config.toml
num_hidden_layers = 10
hidden_size = 96
num_attention_heads = 3
num_key_value_heads = 3
head_dim = 32
intermediate_size = 256
vocab_size = 4737
hidden_act = "swiglu"
norm = "rmsnorm"
norm_place = "pre"
norm_eps = 1e-05
positions = "rope"
rope_theta = 10000.0
rope_fraction = 0.5
qk_norm = true
attn_scale = 0.321
bias = "none"
tie_word_embeddings = "early"
parallel_block = false
extras = ["some layers without attention", "local attention windows", "capped logits"]
init = "trunc"
init_std_qkv = 0.051
init_std_o = 0.0114
init_std_up = 0.051
init_std_down = 0.0114
init_out_by_depth = true
optimizer = "muon_variant"
learning_rate = 0.00794
lr_mult_o = 3.0
lr_mult_down = 1.5
beta1 = 0.9
lr_head = 0.00636
warmup_steps = 0
schedule = "wsd"
decay_fraction = 0.766
decay_shape = "linear"
final_lr_fraction = 0.02
batch_tokens = [8192, 16384, 24576]
max_seq_len = 512
doc_mask = true
train_tokens = 154300000
max_steps = 9513
dataset = "wikipedia_en"
Each number is 50 + 12 x the weight over its row's rms, rounded and kept within 0 to 99. Layers, rows and columns count from 0. The size before them is the row's rms in percent of the matrix's.

# k: layer 2 attention key, 96x96, rms 0.175, rows 54-63, columns 0-95
# q: layer 2 attention query, 96x96, rms 0.178, rows 55-63, columns 0-95
# v: layer 2 attention value, 96x96, rms 0.215, rows 32-38, columns 0-95
# o: layer 2 attention output (transposed), 96x96, rms 0.59, rows 32-38, columns 0-95
k54 095:69 55 56 38 25 39 53 36 45 56 61 64 38 38 60 60 46 53 54 71 65 40 37 52 67 47 49 54 35 47 59 54 57 49 54 45 65 41 57 48 54 57 51 56 51 67 57 71 35 47 55 55 55 70 68 50 40 38 40 37 57 36 62 51 34 32 50 55 27 47 39 58 48 24 48 54 31 10 56 53 63 59 66 31 51 42 58 42 48 66 65 39 68 73 48 53
q55 091:33 34 42 48 51 37 46 70 60 52 24 51 44 40 45 43 44 64 62 59 54 38 64 38 41 42 42 62 34 50 58 58 61 58 58 64 45 52 52 48 68 66 53 36 56 42 65 18 12 47 53 53 51 47 43 58 37 42 29 49 54 49 52 34 28 40 56 64 47 51 48 36 88 64 50 55 46 47 50 53 52 57 60 54 58 58 43 41 44 57 44 73 67 66 39 33
k55 144:51 54 35 63 60 50 58 58 55 61 49 39 30 69 33 51 64 37 45 41 34 45 34 50 30 52 19 41 28 48 56 36 34 66 58 63 49 57 68 52 48 47 38 47 75 73 47 30 27 50 38 55 64 49 37 55 44 42 49 54 54 51 49 49 71 73 75 55 59 62 64 34 38 43 69 40 51 51 41 37 54 51 38 63 51 46 52 48 33 60 46 67 51 36 46 60
q56 105:39 68 76 54 46 52 43 40 41 50 60 59 61 33 30 53 43 37 61 54 50 57 62 58 61 42 53 55 53 45 67 62 56 65 37 66 45 50 42 59 36 27 35 48 28 40 41 68 73 37 53 51 49 78 36 54 27 54 73 63 55 37 71 54 17 54 53 56 41 61 63 58 57 56 52 48 55 65 51 47 60 57 44 62 47 68 54 46 63 51 37 50 68 31 40 55
k56 105:47 56 62 56 71 43 34 69 83 51 44 32 27 44 54 29 44 46 48 39 51 42 41 51 34 54 50 70 48 61 71 46 47 54 54 56 46 34 48 72 43 54 65 48 72 53 55 34 43 24 60 57 61 42 50 69 75 62 45 50 40 52 33 55 47 62 53 36 42 60 51 53 70 39 38 72 60 56 54 53 51 35 60 64 81 45 62 58 59 58 46 58 54 41 51 59
q57 128:63 68 54 51 58 49 30 39 56 47 65 72 60 49 48 39 47 36 51 71 52 50 60 70 52 57 61 74 37 43 38 45 35 43 33 41 33 58 37 59 49 44 62 46 44 53 37 50 47 46 54 23 35 45 64 40 62 46 57 50 58 56 55 49 49 31 64 82 71 43 49 63 63 54 50 56 56 30 32 35 57 34 50 58 34 50 44 39 34 31 58 15 51 52 54 51
k57 079:40 47 36 58 73 45 38 45 55 48 46 45 64 53 41 53 41 57 45 47 53 39 55 41 63 31 42 44 35 61 55 40 62 56 51 54 55 77 52 69 61 41 30 53 64 63 45 82 73 53 50 68 58 51 64 37 48 44 60 56 32 60 41 56 21 67 40 42 80 52 64 46 27 62 64 54 75 51 56 57 47 64 43 47 53 52 26 49 44 41 54 51 37 49 31 49
q58 118:22 69 26 66 41 77 50 41 55 38 67 52 72 38 49 47 44 46 65 48 55 63 60 45 57 51 60 35 56 42 45 40 69 69 32 59 53 51 52 38 49 56 49 46 76 43 59 25 69 67 41 49 46 38 41 41 61 61 48 18 71 45 49 45 53 38 56 57 61 44 38 64 47 53 48 47 48 37 43 46 47 70 49 48 43 49 31 48 53 53 66 75 61 44 42 52
k58 109:52 33 58 53 39 42 52 81 60 62 25 27 29 53 43 35 59 23 62 50 34 38 37 45 57 50 43 58 54 56 56 67 48 51 70 72 45 57 38 66 53 71 58 51 49 41 80 42 55 51 46 58 50 57 44 40 42 39 43 61 54 50 46 39 46 50 45 76 58 56 39 39 49 79 27 47 53 46 49 41 48 65 49 62 56 44 70 55 67 56 57 56 51 49 44 27
q59 100:57 45 60 49 53 32 38 64 31 61 36 51 51 62 59 60 53 45 61 64 37 52 39 40 46 41 43 72 45 58 49 44 44 60 41 40 47 60 38 57 38 63 50 48 72 72 71 52 40 68 46 44 77 46 40 59 35 60 48 57 41 38 31 53 35 43 46 37 20 47 77 44 61 64 66 41 49 57 60 44 82 50 48 36 34 46 40 48 61 56 45 60 63 39 30 38
k59 100:65 55 59 49 43 84 23 37 37 56 59 50 34 51 36 45 43 34 48 37 51 59 55 61 37 52 53 38 59 49 47 57 57 61 48 57 61 43 52 46 03 68 40 40 52 50 56 51 66 20 48 41 49 60 36 44 32 32 48 57 42 59 51 64 74 43 32 43 49 24 41 55 34 52 42 42 34 55 55 43 52 56 59 60 44 27 46 44 47 47 33 47 52 46 53 49
q60 125:50 44 45 55 49 49 50 57 40 45 45 85 24 47 64 58 69 56 38 32 73 42 58 50 53 44 48 56 57 32 85 41 33 49 68 64 59 39 43 44 53 31 46 52 53 45 45 49 60 50 49 57 64 66 66 53 30 53 53 47 46 43 43 39 49 20 48 71 43 51 32 39 40 73 51 51 33 71 59 33 60 60 39 59 45 57 62 61 59 67 39 52 39 56 49 42
k60 119:46 41 51 41 64 76 66 58 65 44 50 44 57 52 51 75 58 53 72 41 74 47 73 53 64 38 53 38 36 71 40 69 51 45 53 46 68 64 44 47 58 40 58 63 33 39 49 68 55 46 43 52 52 56 53 29 53 31 56 60 53 78 64 39 58 59 42 30 45 46 39 39 36 52 48 60 59 23 55 83 45 43 45 51 56 51 53 38 59 50 68 43 46 45 62 53
q61 110:58 36 42 46 51 43 26 79 55 36 61 71 45 45 35 35 52 45 27 46 46 46 35 31 41 52 34 46 69 27 43 48 47 58 61 63 71 52 64 59 58 56 51 47 71 46 53 38 38 61 49 65 72 45 34 47 48 42 54 55 39 64 43 55 78 61 66 59 48 57 81 42 51 72 61 67 58 55 50 38 44 45 58 51 53 41 45 26 63 50 46 61 58 46 60 49
k61 131:41 45 47 49 77 36 57 59 71 52 73 56 61 52 44 41 63 44 61 47 63 42 57 48 51 51 40 48 51 82 61 45 55 35 68 59 36 69 59 58 43 50 41 47 48 49 33 25 60 28 54 62 60 52 67 45 74 23 40 38 41 51 48 72 54 51 38 55 54 51 65 52 44 18 54 44 57 38 48 44 30 54 44 74 55 56 49 44 42 48 47 46 73 63 50 61
q62 113:82 59 47 53 43 36 54 63 42 57 62 37 44 44 60 46 49 54 71 41 43 49 62 36 80 59 59 45 49 46 51 26 71 50 42 49 48 59 39 73 37 60 37 44 53 53 48 80 22 62 56 38 40 59 41 52 69 55 45 68 42 55 59 43 43 50 33 53 46 39 51 61 41 43 58 50 38 54 49 57 59 75 58 42 18 57 42 47 41 42 52 70 28 48 41 47
k62 102:58 66 57 48 37 85 43 51 57 55 35 53 55 36 46 60 31 65 56 43 52 35 46 63 56 58 69 63 44 34 40 61 52 38 39 43 46 49 42 34 63 49 57 60 52 61 63 44 66 65 60 43 30 49 52 61 47 52 44 59 43 56 44 25 50 42 50 32 37 62 79 36 31 72 41 35 49 25 57 37 50 50 44 32 57 41 67 53 32 35 32 53 46 47 66 54
q63 102:65 56 32 42 73 56 34 39 58 36 55 33 36 27 63 63 54 73 57 47 81 55 41 46 55 61 51 51 45 61 50 24 47 40 52 36 59 62 41 55 59 57 48 71 38 49 52 51 46 48 44 55 45 54 49 77 62 46 40 59 54 64 36 53 46 41 37 51 24 55 27 37 45 49 37 57 76 44 45 69 64 42 42 47 42 60 47 32 57 53 47 32 70 45 40 35
k63 104:42 63 57 47 55 42 45 50 58 74 44 66 40 50 37 31 46 57 32 47 58 39 67 55 40 43 28 59 46 66 41 60 40 45 46 70 62 41 50 60 63 25 12 60 58 76 50 45 48 59 53 45 46 43 41 29 35 47 47 41 37 58 57 44 55 44 36 53 47 56 49 38 34 64 75 27 30 60 60 49 57 60 46 62 32 54 41 52 53 56 65 58 53 25 45 45
v32 072:43 58 47 43 34 37 47 61 42 47 55 57 47 58 52 42 30 42 44 48 50 67 49 62 08 61 40 36 65 49 43 68 42 53 41 62 38 37 52 44 22 43 24 60 54 41 52 56 67 38 49 67 74 41 41 30 76 61 34 58 60 47 44 49 60 61 53 57 67 52 33 53 43 39 47 37 49 52 50 54 43 45 36 44 56 54 57 18 73 37 37 47 53 53 50 45
o32 081:41 30 64 55 42 52 66 49 50 66 74 57 60 58 52 56 69 40 45 54 49 35 50 65 75 31 71 53 51 49 50 59 53 44 43 40 32 61 61 51 57 74 57 44 38 48 61 39 73 60 56 42 53 36 56 37 31 57 44 58 66 45 65 61 36 34 51 36 54 40 50 42 53 62 61 35 60 64 45 38 64 68 62 49 63 50 37 90 47 51 45 57 64 33 54 41
v33 088:45 70 46 60 56 40 47 28 37 44 33 61 41 26 47 55 60 43 52 73 39 33 40 77 50 45 47 76 62 36 51 40 69 58 37 66 49 44 57 47 38 49 44 55 55 56 58 64 42 51 43 39 52 60 54 58 29 37 45 76 73 42 38 52 57 52 62 50 69 49 46 59 67 51 42 50 54 57 38 56 28 61 74 37 52 45 57 67 37 68 43 44 69 37 65 57
o33 083:53 32 64 53 54 43 43 53 66 55 62 56 50 59 69 53 53 65 37 48 61 39 55 45 48 46 32 77 40 53 41 32 49 42 84 41 52 55 66 70 68 61 53 49 67 49 50 40 39 47 33 45 59 45 63 56 55 45 42 24 29 60 49 55 25 40 56 59 44 52 60 69 50 44 63 66 45 60 35 32 51 52 51 72 83 53 47 35 50 66 60 32 47 41 45 53
v34 077:27 33 36 58 48 54 46 26 49 60 50 44 45 47 25 55 35 60 34 68 24 42 60 42 36 52 45 41 40 49 52 48 45 77 54 59 51 41 47 29 42 64 29 40 46 64 39 43 29 44 66 58 57 63 44 39 52 43 49 52 36 45 68 40 38 40 34 56 26 27 49 43 54 43 25 41 64 58 72 56 56 39 37 45 47 70 35 52 53 59 39 41 55 48 50 40
o34 083:47 76 62 55 58 56 65 68 58 59 34 46 40 44 43 44 50 44 67 52 47 52 41 68 48 69 48 45 58 38 39 53 71 45 56 42 44 42 35 33 59 72 73 70 63 53 51 47 65 82 60 33 43 46 49 54 30 84 33 46 43 45 42 53 55 70 44 56 59 47 53 68 55 57 66 54 66 54 52 46 50 35 51 76 67 45 59 41 46 45 65 62 51 45 50 34
v35 089:50 46 57 53 71 47 47 61 66 32 60 48 72 43 63 59 56 53 36 53 45 53 49 48 45 55 58 48 40 47 57 40 53 57 17 52 77 54 63 30 47 42 55 44 42 36 53 54 36 61 26 39 32 62 53 61 57 58 20 44 57 42 71 49 42 30 41 90 39 48 37 63 54 56 42 47 60 46 38 23 32 64 58 53 56 49 45 51 40 58 43 55 47 38 40 46
o35 093:32 55 45 64 57 52 46 50 54 64 54 62 21 60 56 44 62 62 46 62 61 52 67 32 46 26 45 57 33 38 58 36 47 58 46 53 81 45 48 54 55 52 48 44 73 67 41 50 53 44 73 55 48 64 62 51 58 35 40 55 38 61 42 64 63 47 57 58 58 40 50 41 28 44 44 48 49 51 44 42 58 32 23 54 52 30 30 77 50 67 72 41 63 66 59 50
v36 088:44 31 57 39 39 36 55 24 38 50 61 36 69 37 67 67 53 38 41 37 50 58 50 38 67 55 39 41 49 39 32 57 47 42 37 73 44 49 54 71 44 59 42 48 31 69 44 31 45 52 38 72 39 46 59 48 49 36 56 43 55 47 38 38 31 52 55 27 45 52 34 40 59 42 36 54 45 56 54 73 57 55 49 49 28 70 65 39 49 34 71 66 56 59 48 68
o36 078:66 65 43 30 56 46 32 73 43 53 56 25 66 50 41 50 54 38 67 47 63 58 42 52 47 56 72 51 52 34 67 43 53 51 39 34 53 57 52 36 25 53 68 58 40 55 69 37 60 51 53 42 53 40 47 39 39 47 54 46 38 51 53 59 48 22 76 63 46 42 55 55 47 51 41 60 37 47 45 51 50 42 64 30 45 50 51 27 56 69 32 50 58 17 39 25
v37 074:44 55 59 32 41 49 54 37 46 56 27 59 64 51 59 27 42 71 71 75 72 69 46 38 41 49 46 44 57 73 40 69 44 57 48 45 44 38 53 53 59 53 37 44 45 46 35 38 52 54 50 54 48 33 43 56 59 28 57 37 63 61 52 54 36 31 44 41 53 59 53 37 61 32 37 68 41 65 45 61 43 66 64 28 55 58 34 22 53 74 58 36 41 58 47 49
o37 077:50 37 44 49 57 64 41 57 40 56 47 44 70 59 67 59 46 29 48 59 42 44 31 58 62 57 74 51 47 59 56 25 52 39 40 56 53 53 39 36 36 66 64 40 57 42 67 50 50 54 63 43 62 70 33 52 50 71 62 50 21 36 56 59 41 62 40 52 38 55 59 63 43 31 51 46 60 37 43 57 39 49 44 26 41 70 54 48 51 39 48 81 41 50 58 82
v38 084:70 41 50 38 38 55 34 48 38 63 56 55 42 45 36 52 69 29 56 56 71 72 59 51 49 56 46 52 54 35 66 56 36 36 42 62 58 65 56 44 56 60 37 42 68 64 38 52 59 58 52 46 58 23 54 58 54 41 79 40 50 51 60 62 38 65 25 45 54 29 51 53 54 55 57 27 51 71 47 50 43 47 28 48 40 56 60 68 56 15 63 41 44 58 51 43
o38 084:57 42 43 32 60 31 54 28 50 58 53 49 64 45 48 82 40 57 58 37 63 41 62 50 64 52 48 46 41 47 52 78 70 41 56 36 37 44 40 44 52 49 70 70 33 35 52 35 40 35 58 48 35 35 54 41 37 54 45 66 72 61 55 51 45 27 58 51 64 60 61 71 51 23 48 62 60 55 46 61 46 49 43 42 62 42 42 51 45 26 36 49 67 67 62 52